Each number is 50 + 10 x the weight over its row's rms, rounded and kept within 0 to 99. Layers, rows and columns count from 0. The size before them is the row's rms in percent of the matrix's.

# layer 2 MLP down, 128x512, rms 0.0931, rows 62-116, columns 0-127
098:59 57 68 53 57 30 42 62 68 72 40 59 54 59 50 49 37 52 54 65 67 56 40 70 66 56 49 51 40 52 42 74 46 57 48 48 57 56 58 65 59 56 47 56 49 39 59 77 36 51 54 66 60 53 59 58 54 40 63 58 64 52 38 45 73 39 52 50 53 58 65 47 49 44 42 59 61 57 63 46 46 50 64 31 36 50 42 50 50 41 60 43 35 44 48 60 54 57 47 45 34 69 38 50 42 53 53 44 36 40 52 58 43 45 56 28 51 63 62 48 49 45 41 54 57 62 44 40
103:48 31 61 46 48 50 54 58 43 56 39 62 52 35 43 48 57 39 37 39 47 64 53 54 52 58 64 43 67 28 57 39 30 53 58 47 53 37 41 37 48 40 64 63 50 55 55 44 75 56 39 48 47 58 58 44 49 19 49 56 47 73 57 55 73 46 39 54 47 61 39 52 55 44 52 44 44 44 54 37 57 33 63 46 58 50 64 53 50 38 34 43 44 52 52 45 54 48 49 40 40 49 55 63 44 52 55 37 67 53 48 30 55 61 67 44 46 44 57 60 41 63 52 39 36 64 42 58
096:71 43 44 59 42 73 59 61 62 58 66 51 45 48 46 58 73 51 61 46 49 53 58 58 62 53 53 63 49 45 56 73 63 57 40 41 42 50 61 53 61 64 39 45 51 50 71 43 63 48 70 40 48 43 34 73 51 51 50 48 47 52 63 49 53 51 50 40 45 56 43 50 49 57 51 52 28 44 55 53 56 54 47 73 41 49 37 61 54 44 64 47 52 46 46 61 45 51 65 57 53 63 64 40 45 45 58 40 45 54 42 53 23 44 54 65 36 38 36 75 50 70 40 42 58 48 48 65
096:39 61 52 51 52 32 60 48 54 50 62 53 50 53 49 59 57 41 39 53 70 41 60 41 54 62 75 56 38 38 50 68 65 49 42 64 68 38 37 46 50 63 35 41 68 57 42 51 46 62 30 48 53 51 38 48 42 37 39 69 37 44 61 71 60 65 33 47 54 50 56 56 48 57 64 64 42 49 53 43 42 65 52 55 56 49 50 42 38 39 55 47 58 62 45 43 43 69 41 34 46 45 75 48 46 50 55 41 47 54 55 61 49 41 56 40 47 48 51 49 45 52 51 42 36 50 57 44
106:61 20 41 54 48 66 60 44 55 46 59 51 29 61 50 41 52 49 49 43 58 55 52 60 56 46 56 53 66 52 41 63 53 50 60 68 58 63 72 66 51 53 56 38 68 37 35 39 55 66 60 55 38 51 53 75 47 46 39 44 57 58 66 49 56 43 58 47 46 62 52 50 52 45 51 49 54 62 42 35 40 71 61 56 62 47 54 62 48 30 41 59 52 42 53 56 38 42 26 39 69 55 53 54 52 53 64 53 57 50 28 74 36 49 53 57 48 51 41 46 78 49 42 55 44 45 63 47
099:58 40 52 55 69 43 66 55 50 51 57 44 38 49 45 65 44 49 55 40 54 53 42 77 56 51 63 50 56 55 60 37 59 48 51 58 68 41 40 54 57 31 45 51 60 38 47 37 68 50 51 37 44 62 83 76 46 59 60 48 60 40 39 45 52 53 67 57 53 54 60 57 56 32 63 48 45 63 43 45 49 38 45 43 59 50 62 62 61 60 51 44 55 56 48 44 62 53 60 51 35 39 29 49 55 52 41 51 55 53 48 65 48 54 46 56 56 55 68 52 63 54 50 66 32 56 51 69
091:49 47 59 44 46 56 51 56 37 44 64 40 47 46 27 47 60 60 40 48 57 61 35 52 58 62 61 46 37 43 49 67 49 20 46 54 60 67 59 47 64 70 62 65 52 56 45 55 44 64 54 44 38 48 52 40 64 48 64 55 47 49 43 30 38 58 51 49 50 56 47 58 34 58 61 55 60 49 55 60 51 42 45 53 64 50 54 45 48 48 40 49 39 71 37 45 45 38 38 65 39 45 50 48 66 48 86 37 44 76 51 57 54 37 51 44 58 54 53 62 46 58 48 72 47 56 40 55
096:54 50 38 42 58 53 53 56 52 42 49 51 35 50 57 42 44 47 32 64 46 53 38 45 50 71 63 59 62 37 55 72 44 41 54 61 59 32 50 43 46 66 59 60 46 59 49 49 39 59 73 47 43 66 57 68 27 41 40 47 44 88 54 45 53 52 34 43 53 52 49 49 43 47 44 41 52 37 50 43 59 76 67 47 68 49 61 53 65 57 46 43 60 71 61 47 36 48 52 65 57 45 47 54 51 40 43 37 53 68 61 55 51 40 50 48 63 35 55 44 69 49 58 58 54 47 56 54
107:51 55 51 60 46 42 45 46 40 55 52 50 45 61 51 55 48 37 49 50 41 34 42 49 68 49 43 49 43 41 50 46 50 48 38 48 28 36 49 58 49 40 39 60 36 67 41 42 36 49 48 63 57 58 55 54 62 59 45 51 55 42 30 47 46 54 25 44 48 33 42 50 39 28 41 54 60 57 46 46 38 49 53 52 56 50 63 56 37 38 45 43 51 57 29 54 27 54 40 40 43 32 50 44 42 47 46 55 40 42 35 31 48 49 32 50 36 45 41 33 53 54 43 50 44 48 42 43
095:60 47 37 41 48 40 37 55 47 56 51 38 54 42 35 32 53 50 42 45 41 51 48 39 51 34 39 38 54 56 60 53 41 47 49 47 55 46 47 62 50 57 57 27 48 51 35 47 31 42 45 63 71 38 49 33 38 68 43 45 49 59 69 49 73 41 51 42 55 51 45 41 51 47 48 55 46 24 63 61 40 42 53 61 38 52 45 37 31 42 43 50 41 31 36 65 45 56 35 54 32 53 39 62 40 42 50 57 53 45 43 40 57 49 51 51 32 41 35 56 50 33 57 45 40 46 52 36
095:57 54 44 51 70 45 63 43 52 56 38 56 28 52 47 38 46 56 59 30 38 35 37 46 64 31 28 60 55 58 57 59 63 56 38 53 54 47 51 70 42 57 55 56 49 44 36 51 57 67 52 48 59 50 75 55 52 37 62 47 56 44 70 41 76 61 57 59 55 56 31 45 42 57 46 53 43 50 33 32 40 43 55 73 53 50 42 51 59 63 48 67 51 43 47 50 34 51 70 52 44 47 51 49 30 48 54 43 67 68 61 48 56 50 29 63 63 44 53 40 57 50 33 52 50 44 41 59
095:44 68 44 36 49 63 40 41 66 42 36 51 45 71 39 46 63 51 47 51 66 53 42 48 60 52 32 51 58 53 80 48 63 38 42 45 53 42 58 53 37 52 36 61 44 43 44 51 31 52 58 46 42 56 58 53 51 62 36 62 54 50 65 74 68 65 55 45 51 40 46 51 50 56 42 41 46 56 47 64 49 56 45 47 64 52 30 65 62 44 60 52 55 44 57 69 38 36 47 35 53 35 42 54 59 63 53 62 41 62 57 38 59 56 47 44 61 41 38 39 36 61 40 31 51 32 51 37
092:44 47 60 36 34 59 58 53 50 55 20 32 48 36 34 50 41 54 37 59 45 65 43 57 52 66 54 55 61 54 40 47 59 60 43 47 62 52 48 50 43 50 57 57 40 58 57 51 56 63 61 65 61 54 46 47 50 61 43 54 48 61 32 63 42 46 62 45 44 54 62 51 51 51 41 43 45 52 51 63 40 63 49 58 52 47 37 50 59 57 36 28 56 53 56 43 65 58 55 44 50 56 70 55 36 58 49 37 38 46 29 46 52 56 63 47 63 49 46 54 56 50 44 42 39 51 48 59
099:47 62 52 33 26 58 46 42 49 33 39 37 63 47 52 43 51 46 51 58 48 56 36 49 46 21 60 44 61 48 48 56 35 28 36 64 54 35 44 67 44 33 56 67 47 41 60 42 44 30 67 72 45 63 60 35 45 61 37 49 59 47 55 41 54 34 55 57 51 52 55 46 61 52 43 31 61 58 33 37 48 41 47 51 42 49 33 29 44 40 48 60 46 54 45 55 35 34 44 51 22 40 37 57 69 32 46 45 54 58 58 57 50 45 45 44 62 50 39 33 42 51 59 52 41 45 33 48
097:61 58 51 48 36 49 24 51 55 42 55 55 50 35 54 41 65 61 38 70 32 66 52 63 72 23 37 50 44 49 51 54 47 47 55 60 59 42 70 49 40 57 53 43 44 39 59 51 44 51 49 62 51 62 52 61 44 37 31 21 53 53 41 51 48 43 43 62 52 53 45 60 62 48 47 44 59 53 63 40 51 63 59 55 63 49 55 32 62 49 42 45 50 50 48 43 49 61 41 59 29 41 49 41 68 45 44 69 59 55 45 57 62 40 53 38 75 54 31 47 60 61 56 51 47 45 61 42
098:41 50 38 47 58 55 64 51 52 55 52 50 49 50 56 63 39 43 44 57 62 34 47 41 42 57 45 61 35 53 45 47 55 36 47 50 48 21 49 54 63 67 56 46 53 53 60 56 50 65 36 50 48 54 55 53 46 53 54 53 46 55 43 43 57 39 65 50 51 42 60 47 60 72 60 41 51 68 49 55 69 37 61 55 48 53 28 59 49 48 41 71 31 43 45 32 48 52 33 51 58 46 30 44 52 59 34 29 40 57 53 49 37 54 53 52 61 29 48 60 44 45 37 48 43 58 54 54
096:37 62 32 48 53 43 45 48 42 61 38 71 54 53 57 52 57 43 53 60 55 57 38 49 46 42 58 61 51 55 50 53 43 34 44 54 63 47 69 42 50 44 67 54 57 47 61 51 34 50 42 43 41 50 55 58 47 44 47 54 33 36 51 63 59 38 54 31 53 46 40 51 44 40 57 70 29 43 59 55 43 73 36 62 31 55 59 40 54 33 32 53 65 61 36 66 31 50 44 53 44 55 46 47 70 64 46 41 42 44 41 55 44 54 57 52 60 40 64 60 61 56 38 50 46 51 69 65
096:70 56 47 63 50 73 49 55 19 56 31 38 63 44 59 39 77 69 49 51 51 80 40 46 42 44 36 57 48 62 48 57 70 48 58 44 67 48 61 44 47 64 61 45 52 56 73 59 65 60 51 66 62 39 37 74 34 52 60 41 30 50 44 36 59 51 59 58 48 46 54 34 61 45 56 60 55 44 61 46 32 42 43 57 33 51 42 45 45 53 54 56 40 56 43 44 47 48 35 64 63 44 52 58 49 21 59 81 48 58 56 40 52 28 58 41 53 49 36 39 55 65 63 44 52 44 55 49
093:34 40 45 52 54 58 75 40 42 50 64 48 49 38 27 49 40 64 37 66 38 32 28 50 53 60 35 47 41 29 53 53 59 56 59 55 48 59 43 33 43 47 48 48 44 43 61 68 59 49 70 32 60 43 37 50 60 55 67 48 42 58 33 66 49 40 49 51 49 67 48 52 45 47 37 55 75 56 46 42 35 51 32 48 45 48 52 61 59 47 72 56 59 42 57 37 46 44 34 47 42 62 46 45 42 53 47 60 43 59 44 54 61 62 42 42 31 47 52 51 45 33 60 56 64 55 51 56
096:46 65 42 43 34 60 60 49 67 43 52 51 42 61 26 60 48 49 40 54 42 40 52 48 38 50 48 55 52 26 61 49 48 38 57 38 41 52 50 52 33 71 51 41 29 54 44 42 41 43 63 49 59 41 41 52 47 56 36 70 47 48 65 50 44 59 52 55 50 45 46 53 51 42 56 31 48 51 41 59 46 57 37 46 41 53 21 58 37 67 60 33 38 58 54 42 40 54 55 47 45 47 63 56 43 25 36 54 54 67 38 44 55 56 54 49 62 55 53 50 69 49 51 49 50 42 30 45
097:31 65 54 49 70 41 41 49 53 50 70 60 58 65 43 49 51 52 52 60 48 38 52 52 55 56 49 45 50 49 55 60 61 49 44 48 48 55 54 40 33 60 34 59 44 38 66 42 27 40 50 49 39 55 57 42 60 51 17 45 71 45 59 81 49 45 49 66 48 44 44 51 45 53 51 56 53 60 60 40 34 54 51 50 54 54 50 34 54 33 50 59 57 49 52 45 72 68 41 57 34 66 39 56 39 40 64 36 35 40 60 50 57 71 56 45 47 43 66 52 40 37 35 53 59 62 54 47
096:67 34 52 58 51 55 38 58 50 51 47 59 42 77 59 50 28 52 59 49 70 44 49 39 67 46 58 55 64 39 57 48 50 48 55 49 49 46 51 44 36 41 45 52 57 46 33 49 72 44 40 50 42 52 62 62 50 49 59 59 58 38 36 52 73 42 28 42 50 35 59 48 87 58 33 60 58 64 36 41 53 48 67 69 48 52 56 43 43 54 54 52 27 37 50 46 37 46 59 68 56 45 45 55 47 66 77 56 47 62 53 54 49 67 46 60 51 51 55 54 57 51 30 67 39 59 54 40
093:42 39 52 68 51 58 57 74 35 56 45 51 32 51 55 42 52 44 41 56 39 38 36 44 43 43 48 59 27 54 56 68 51 58 68 56 68 52 39 53 40 39 26 52 40 50 55 78 39 61 57 55 46 21 64 56 35 45 47 60 66 44 51 40 47 51 46 51 53 50 35 48 50 41 38 52 47 57 45 52 46 49 43 60 60 45 59 57 52 61 42 49 54 61 58 51 32 50 56 31 38 55 61 56 39 63 52 50 56 52 41 53 50 40 50 52 51 46 52 48 49 54 41 43 41 68 57 35
097:32 53 34 43 54 48 50 48 42 50 38 53 58 40 61 71 46 53 47 76 60 67 54 57 40 58 36 60 47 49 39 47 38 50 38 38 59 38 69 56 45 57 49 60 49 58 56 30 51 46 41 50 49 34 42 57 46 77 42 39 58 52 60 59 54 65 49 54 51 59 38 54 45 74 46 52 40 47 59 70 37 63 44 67 50 52 47 53 39 44 44 52 52 36 55 43 54 54 70 61 58 44 45 43 62 69 55 49 60 40 51 45 65 53 80 37 50 58 53 43 38 58 44 50 47 69 41 40
095:48 48 51 60 57 51 45 49 55 37 58 67 32 51 42 55 58 54 32 55 45 54 61 47 58 54 42 43 44 34 47 43 56 51 39 41 46 41 55 38 54 66 57 64 62 51 66 48 39 54 47 39 63 55 58 58 20 49 60 48 43 40 56 59 52 75 33 61 52 51 57 45 71 56 31 42 65 56 59 68 60 46 39 58 70 53 55 51 83 46 34 52 59 46 49 46 45 38 30 62 56 35 29 44 52 45 35 54 63 51 51 36 30 35 49 63 57 61 57 55 49 64 51 50 45 57 41 44
098:59 50 35 47 53 50 65 48 41 60 72 71 70 34 51 47 37 60 55 51 65 57 41 56 47 69 46 34 44 45 31 26 29 59 52 49 45 58 38 53 42 54 40 55 64 56 68 68 43 50 55 43 46 72 54 58 69 59 66 55 67 54 51 41 59 56 63 47 48 39 46 57 40 51 47 61 58 59 50 59 52 63 36 52 37 52 58 56 41 51 54 65 53 56 57 46 41 28 36 52 51 55 60 47 59 46 32 40 44 54 46 41 63 41 49 51 47 79 60 53 43 78 63 56 68 41 47 51
102:64 51 56 51 27 45 55 43 34 42 44 60 48 53 50 69 49 56 45 60 67 50 63 55 25 41 49 63 48 68 47 34 51 54 44 57 46 67 50 41 55 45 51 35 33 57 64 48 47 62 63 49 62 43 50 38 38 73 52 52 48 49 45 54 57 44 48 49 48 47 50 58 54 49 44 31 37 53 42 56 34 66 53 55 50 51 49 46 44 56 44 52 46 55 49 59 50 47 52 54 59 41 53 60 49 36 43 64 28 44 49 52 45 37 36 53 37 44 57 68 48 66 36 55 47 24 41 50
105:57 63 70 63 47 56 64 43 45 76 57 49 45 24 60 51 47 47 56 37 71 54 55 78 53 55 47 49 64 53 72 69 55 63 41 60 61 68 56 56 48 64 50 53 47 63 53 61 62 52 61 50 44 41 56 58 46 57 53 66 42 65 48 45 51 47 42 56 47 53 61 57 71 58 56 51 53 56 32 44 46 64 53 50 42 48 47 67 41 38 53 62 53 44 63 71 49 64 56 50 56 80 57 63 60 46 60 49 64 50 54 50 56 49 52 62 34 52 53 61 40 56 43 53 49 54 61 63
093:57 64 50 53 58 53 43 60 51 56 47 53 56 68 57 48 66 50 50 54 23 59 53 66 62 52 54 63 60 38 49 36 77 52 46 35 33 42 45 60 36 51 53 40 48 56 72 36 60 51 47 55 59 70 49 52 36 49 53 28 46 44 46 55 48 69 45 47 56 47 45 51 43 59 47 37 29 45 65 52 41 46 31 53 60 48 66 49 64 63 74 50 69 55 55 56 69 51 51 69 37 50 50 48 63 41 65 47 55 34 45 45 56 59 41 45 26 62 51 47 55 50 47 45 52 54 58 43
097:46 72 41 73 49 47 70 50 44 57 37 48 56 60 51 49 58 54 36 48 49 44 47 48 50 58 44 50 58 45 43 46 38 55 63 48 46 29 57 56 51 45 52 73 50 52 80 56 65 63 55 52 60 46 59 52 50 47 55 51 44 52 58 34 44 57 23 41 47 60 43 43 50 19 49 32 50 44 35 50 57 43 53 62 54 54 46 66 35 66 64 43 59 31 56 68 51 55 34 51 70 55 41 61 38 52 35 47 59 46 59 51 46 44 56 42 52 36 45 63 37 62 42 50 49 32 51 69
104:48 40 39 53 50 44 51 50 54 67 50 56 57 59 38 60 74 71 51 63 42 31 64 44 48 55 54 79 48 73 65 52 49 52 66 48 61 63 45 60 46 44 47 45 53 47 34 24 39 44 78 62 55 48 40 43 57 57 53 44 36 59 55 48 67 56 37 46 50 41 49 40 29 31 55 52 51 43 47 45 40 61 66 41 53 55 44 47 36 48 49 44 63 65 45 63 35 40 43 44 69 45 35 54 71 38 42 26 45 53 59 46 59 56 47 50 50 63 59 45 49 49 62 46 61 50 69 52
101:43 70 36 48 32 45 57 57 53 53 61 52 63 49 56 70 44 25 44 54 57 55 51 51 32 67 48 50 47 42 47 49 54 60 42 55 41 35 44 55 54 46 55 81 41 46 66 45 64 63 31 51 41 45 41 57 61 60 66 74 43 50 49 51 49 61 30 61 51 55 41 67 62 48 46 49 53 51 58 58 48 56 63 64 35 56 31 64 58 48 57 32 47 41 64 38 55 56 50 43 53 44 48 66 54 44 58 53 50 54 59 44 55 50 67 63 58 54 58 41 44 45 50 52 50 46 41 41
103:64 38 45 56 41 57 44 45 55 55 63 52 50 41 51 45 55 54 55 46 47 53 37 54 57 76 44 45 46 67 43 48 45 56 46 46 54 50 41 55 51 42 63 45 58 69 60 65 67 32 39 58 60 60 51 19 40 59 62 54 40 26 56 51 51 41 54 44 51 46 60 43 69 46 66 48 48 60 48 40 59 53 41 43 54 46 66 35 48 57 46 66 59 52 56 66 57 47 63 28 51 40 49 40 52 68 31 16 54 44 42 60 44 46 59 40 40 40 58 49 59 36 55 46 58 30 48 61
096:51 54 47 45 31 49 49 43 51 40 63 54 43 46 47 60 43 44 55 41 44 60 55 63 40 56 40 47 41 48 45 54 58 32 67 52 55 46 39 47 60 52 53 56 51 61 47 46 45 53 46 61 65 57 41 57 48 62 59 57 68 52 40 47 35 49 41 48 49 46 34 58 72 46 64 45 33 62 37 50 50 45 57 46 46 52 62 47 46 53 49 39 65 41 47 56 61 53 26 45 57 30 50 33 51 67 28 58 42 47 50 50 56 46 31 62 43 51 58 51 66 59 41 44 73 59 47 43
097:46 60 33 55 67 62 50 39 63 43 55 61 65 62 46 39 58 52 55 51 42 46 55 46 72 53 51 49 59 65 53 51 57 27 51 46 57 32 51 69 47 44 47 56 49 52 50 43 41 53 43 53 45 56 45 50 48 50 74 44 73 51 63 70 54 46 48 72 49 70 61 62 57 41 59 65 40 49 58 54 51 55 60 54 51 48 35 54 60 55 43 49 50 60 65 58 44 55 42 32 59 39 68 51 62 48 58 34 39 46 52 56 43 44 43 42 58 47 45 56 36 44 52 60 53 52 53 77
090:50 52 53 55 56 60 50 61 55 57 42 67 50 32 57 40 68 50 54 68 53 61 53 57 47 48 28 63 58 79 39 58 58 55 45 61 41 64 54 45 48 63 56 48 67 61 64 62 33 65 68 43 51 44 54 47 54 64 55 61 46 62 41 51 68 46 56 55 55 40 50 54 45 69 52 63 57 59 47 55 39 59 42 47 52 49 60 42 38 39 51 37 45 57 55 55 40 53 43 49 38 34 64 63 75 54 74 58 64 44 41 51 34 28 66 48 37 55 53 47 68 54 52 44 50 47 46 45
106:57 59 40 55 44 60 59 60 49 54 49 63 59 26 65 56 56 51 46 56 58 38 60 72 40 54 38 68 76 70 43 75 34 52 52 74 57 44 52 45 61 45 51 56 35 46 66 50 42 49 51 43 44 32 55 33 71 47 53 50 75 52 41 38 52 47 43 54 52 83 46 73 54 58 69 53 52 46 50 74 53 56 40 56 65 51 47 68 53 62 63 52 56 54 58 48 55 56 58 48 40 60 39 46 49 52 50 42 50 60 65 56 61 58 54 58 53 45 66 54 50 57 56 47 65 54 57 48
105:49 57 39 53 45 39 51 44 58 54 56 57 55 57 64 42 59 42 66 53 52 46 55 45 30 50 49 43 60 59 55 49 56 62 74 43 75 63 54 48 60 35 43 48 51 40 61 52 49 58 39 53 46 55 48 37 49 46 46 57 47 30 43 69 55 41 56 54 44 16 40 46 49 46 45 45 53 39 55 34 64 46 20 47 57 49 42 47 44 42 40 54 45 50 34 64 46 57 74 54 54 53 50 44 57 50 61 62 64 25 49 61 46 57 56 45 66 60 65 51 44 55 41 54 41 49 37 69
096:65 47 55 61 47 39 39 68 39 44 49 39 39 64 58 52 47 56 33 51 45 42 40 42 61 43 54 52 55 39 52 55 55 52 55 45 46 58 52 64 46 54 43 55 57 32 44 33 57 49 38 61 33 64 34 51 37 71 35 60 58 49 41 37 42 44 44 43 51 46 44 50 75 65 31 61 32 67 48 61 50 38 40 72 59 51 55 35 55 40 53 54 40 64 55 42 39 54 58 62 42 39 67 54 55 54 58 48 35 74 30 56 50 51 44 56 41 47 40 25 70 47 47 63 51 66 54 40
091:61 57 63 51 50 54 48 46 47 53 65 65 50 53 39 47 45 65 57 58 55 57 34 66 27 63 48 25 57 55 62 49 63 62 54 47 52 54 50 56 51 48 30 49 37 56 49 58 63 47 63 45 64 41 52 45 43 39 31 46 59 51 46 43 44 37 50 43 47 56 55 53 57 52 46 44 44 36 53 50 64 44 43 59 52 51 34 52 57 57 46 52 43 54 56 83 59 47 41 36 31 44 49 44 34 55 46 38 47 39 42 47 58 27 80 45 60 56 55 61 62 41 46 50 39 62 66 58
098:43 54 47 62 73 46 52 62 51 38 58 52 55 53 36 33 59 46 34 51 23 47 65 36 51 57 58 67 47 59 54 41 59 43 34 62 61 65 45 30 48 72 72 33 45 45 55 41 59 59 57 46 70 46 34 36 40 45 51 55 38 38 57 29 32 44 59 39 46 41 47 48 48 66 49 58 35 41 60 61 49 42 26 44 40 51 38 48 41 51 56 55 46 43 42 51 61 61 73 52 37 51 52 51 45 39 61 49 36 58 47 57 50 55 50 60 47 31 52 52 54 58 52 48 57 46 46 54
090:41 50 43 44 58 53 46 21 56 40 41 66 29 36 28 47 35 55 52 57 62 61 44 49 37 43 45 41 51 50 61 52 68 48 43 63 54 38 66 48 55 53 58 64 50 47 58 48 36 68 48 49 55 66 41 54 31 44 41 54 46 48 40 64 46 36 57 58 47 46 41 52 43 50 41 53 54 57 44 63 51 62 45 48 34 50 53 37 43 59 47 50 37 31 46 36 57 44 46 53 33 57 51 51 55 51 49 59 47 53 41 47 63 44 51 48 32 65 63 41 47 31 35 42 44 52 53 58
095:53 50 53 34 56 42 45 44 49 61 54 40 50 37 49 50 37 59 54 43 44 40 53 48 52 50 53 68 64 27 49 56 51 65 40 48 63 48 47 53 50 56 47 72 60 54 57 56 44 40 61 43 58 49 49 64 61 68 64 58 51 60 36 53 69 57 60 53 48 57 62 56 36 51 48 48 44 49 51 30 68 45 45 66 52 49 36 56 57 52 68 67 67 50 76 60 39 51 48 33 53 71 56 51 40 68 39 60 51 64 31 57 35 24 58 40 38 36 54 30 56 52 55 50 45 45 77 35
097:38 62 64 61 43 57 51 58 37 45 60 60 55 41 52 49 59 56 62 47 60 46 57 48 47 34 45 54 48 36 49 74 41 40 43 50 67 64 40 66 60 44 45 55 64 36 48 62 52 50 63 55 46 31 40 46 45 52 62 50 44 62 59 62 46 71 60 48 51 53 66 52 50 44 39 55 42 38 51 64 34 43 60 60 54 49 60 51 50 54 43 53 45 65 56 44 63 63 56 54 57 63 54 45 51 59 53 61 49 64 59 66 50 57 57 48 55 41 77 67 46 53 52 46 46 53 59 50
098:75 40 56 65 56 40 74 56 61 43 63 42 46 51 48 37 58 42 65 49 55 50 61 58 61 55 49 45 57 46 53 64 51 55 58 58 54 60 45 38 57 53 52 50 39 46 25 42 61 44 50 43 56 58 53 32 37 30 56 55 38 46 49 35 56 41 45 43 49 47 37 58 57 48 66 65 47 52 46 63 61 44 41 36 60 51 63 50 47 58 56 39 48 49 49 58 63 51 43 40 55 53 48 50 41 40 52 45 61 55 42 50 55 66 31 54 52 55 31 40 45 48 40 57 56 54 44 57
105:41 65 54 68 47 58 53 44 51 76 68 52 49 52 57 46 64 52 38 53 58 50 47 51 40 47 57 56 55 48 22 51 58 52 50 59 59 51 37 56 64 56 65 70 43 54 43 56 54 54 55 46 53 73 38 49 83 37 37 66 66 56 43 57 48 36 55 50 50 50 60 49 46 38 42 57 69 74 54 42 48 52 63 30 43 49 33 47 51 26 54 60 46 58 47 59 42 61 34 43 48 58 60 33 60 49 49 37 46 50 39 55 36 46 34 53 47 31 50 50 37 49 32 50 45 47 35 52
099:44 50 72 48 47 42 63 39 74 65 51 58 42 56 39 49 31 55 51 52 49 55 34 61 44 35 49 53 29 53 40 34 53 47 33 44 50 41 41 56 42 51 57 31 35 61 65 49 58 52 58 55 69 67 52 43 41 59 39 57 49 72 33 43 52 36 38 59 47 60 40 51 58 47 56 31 44 51 38 51 48 33 35 55 69 52 51 43 56 49 55 33 53 47 59 43 52 58 61 43 58 65 45 49 51 47 45 44 50 59 37 46 33 65 59 60 54 52 21 48 48 48 48 47 34 44 43 37
104:23 45 52 58 50 43 52 61 69 28 48 54 56 34 29 63 66 46 32 47 51 50 68 53 51 51 40 64 51 55 41 55 43 32 58 45 43 46 28 44 39 68 61 66 59 47 57 37 47 65 50 55 48 41 55 36 61 60 43 53 61 48 41 62 48 58 63 51 46 48 49 47 43 50 52 53 51 54 58 54 37 43 47 36 63 52 55 59 38 38 51 44 45 57 43 67 58 55 55 68 58 56 68 64 53 39 59 56 50 33 55 46 53 65 57 51 53 63 55 46 39 33 53 46 42 59 54 46
100:46 58 52 61 63 45 45 43 57 57 37 50 44 60 28 53 47 62 65 55 61 62 40 36 40 53 40 42 42 49 54 36 52 53 45 56 29 44 29 54 70 53 52 36 49 52 52 60 44 53 47 38 41 53 46 62 50 59 39 46 37 40 51 39 49 48 51 42 45 49 45 50 52 52 38 59 51 43 43 78 57 30 51 61 57 50 52 58 62 41 39 54 57 62 34 50 52 50 47 34 61 58 45 53 45 63 49 55 47 42 58 50 34 71 50 68 61 46 52 56 53 39 53 60 50 46 33 28
101:68 52 51 55 55 52 62 52 59 57 44 40 46 39 25 67 55 43 64 40 48 58 47 42 59 53 60 55 55 52 64 49 47 38 58 58 51 58 46 42 45 68 43 49 51 43 46 61 55 69 40 45 48 43 45 35 61 48 57 62 49 51 54 40 44 53 37 67 51 55 67 66 64 60 60 60 37 47 52 66 62 41 38 75 49 51 50 39 59 54 40 48 45 58 48 57 67 56 48 49 31 66 30 50 50 46 18 63 57 74 59 51 53 58 53 48 51 59 36 73 50 43 50 59 52 58 72 62
092:37 63 39 51 65 35 53 35 39 55 42 45 61 39 48 40 53 59 43 42 41 59 49 50 36 58 50 57 45 34 59 55 62 62 37 42 45 56 59 26 49 41 45 71 32 40 61 47 49 44 60 59 58 38 58 45 45 59 61 41 60 73 67 54 47 48 52 53 50 58 64 43 47 33 42 47 39 54 48 28 40 69 40 45 37 50 51 63 59 48 48 51 53 49 45 44 48 57 52 23 74 51 36 51 37 42 69 42 58 53 45 46 42 43 59 59 62 68 35 52 47 54 41 64 49 57 47 69
102:66 47 51 69 47 46 58 65 37 70 44 47 56 49 52 71 63 56 67 66 55 37 62 42 56 43 65 51 75 57 58 30 49 65 62 43 54 44 49 38 45 61 40 42 46 58 46 31 52 36 35 41 56 58 42 25 38 73 33 40 51 27 67 54 52 53 63 39 51 40 38 46 51 31 64 49 67 40 58 50 57 50 51 65 43 40 50 46 55 52 56 57 54 47 43 52 67 56 49 44 65 57 56 30 35 47 60 53 38 48 61 46 48 48 48 54 35 71 67 47 41 44 40 56 55 42 60 46
100:53 51 55 49 58 63 57 46 44 58 46 53 47 26 45 55 63 62 49 71 55 61 47 66 64 48 52 55 81 35 32 45 44 41 72 49 61 61 69 58 61 44 34 53 52 41 37 37 62 38 47 40 43 56 57 54 60 55 45 52 56 50 58 43 51 57 69 37 55 56 55 60 50 61 61 39 38 56 61 35 44 65 35 43 62 47 44 65 43 48 49 50 49 63 40 64 28 58 51 44 61 47 57 41 48 59 61 37 51 47 62 48 61 61 63 43 67 63 50 43 52 65 56 52 53 53 44 51
096:45 40 59 59 61 48 44 39 40 56 72 29 28 64 48 41 43 59 58 26 59 62 49 49 57 37 51 70 64 41 54 67 46 59 51 43 56 57 48 63 60 50 40 45 64 49 45 55 44 61 57 49 42 63 55 44 32 31 60 47 53 30 46 68 56 44 40 38 48 59 45 59 55 67 50 59 59 54 59 21 48 47 47 75 48 45 51 43 57 53 62 57 39 41 59 43 52 48 71 40 39 53 59 57 35 50 24 43 56 43 53 50 42 52 41 48 59 52 37 59 41 34 25 53 48 42 66 68
100:53 43 49 44 74 67 40 46 58 62 48 47 58 73 35 59 42 58 56 56 40 56 73 46 62 51 48 50 59 56 42 41 43 64 46 54 47 43 49 46 49 54 81 51 45 60 59 53 74 51 56 46 55 62 57 44 64 63 65 59 37 64 63 44 46 41 51 59 48 52 43 49 38 60 56 51 54 61 52 57 62 63 66 52 45 53 27 36 65 58 27 52 56 49 53 49 45 50 38 54 36 52 51 39 67 58 47 57 56 63 57 63 27 39 56 52 54 62 50 63 52 54 67 42 44 55 55 49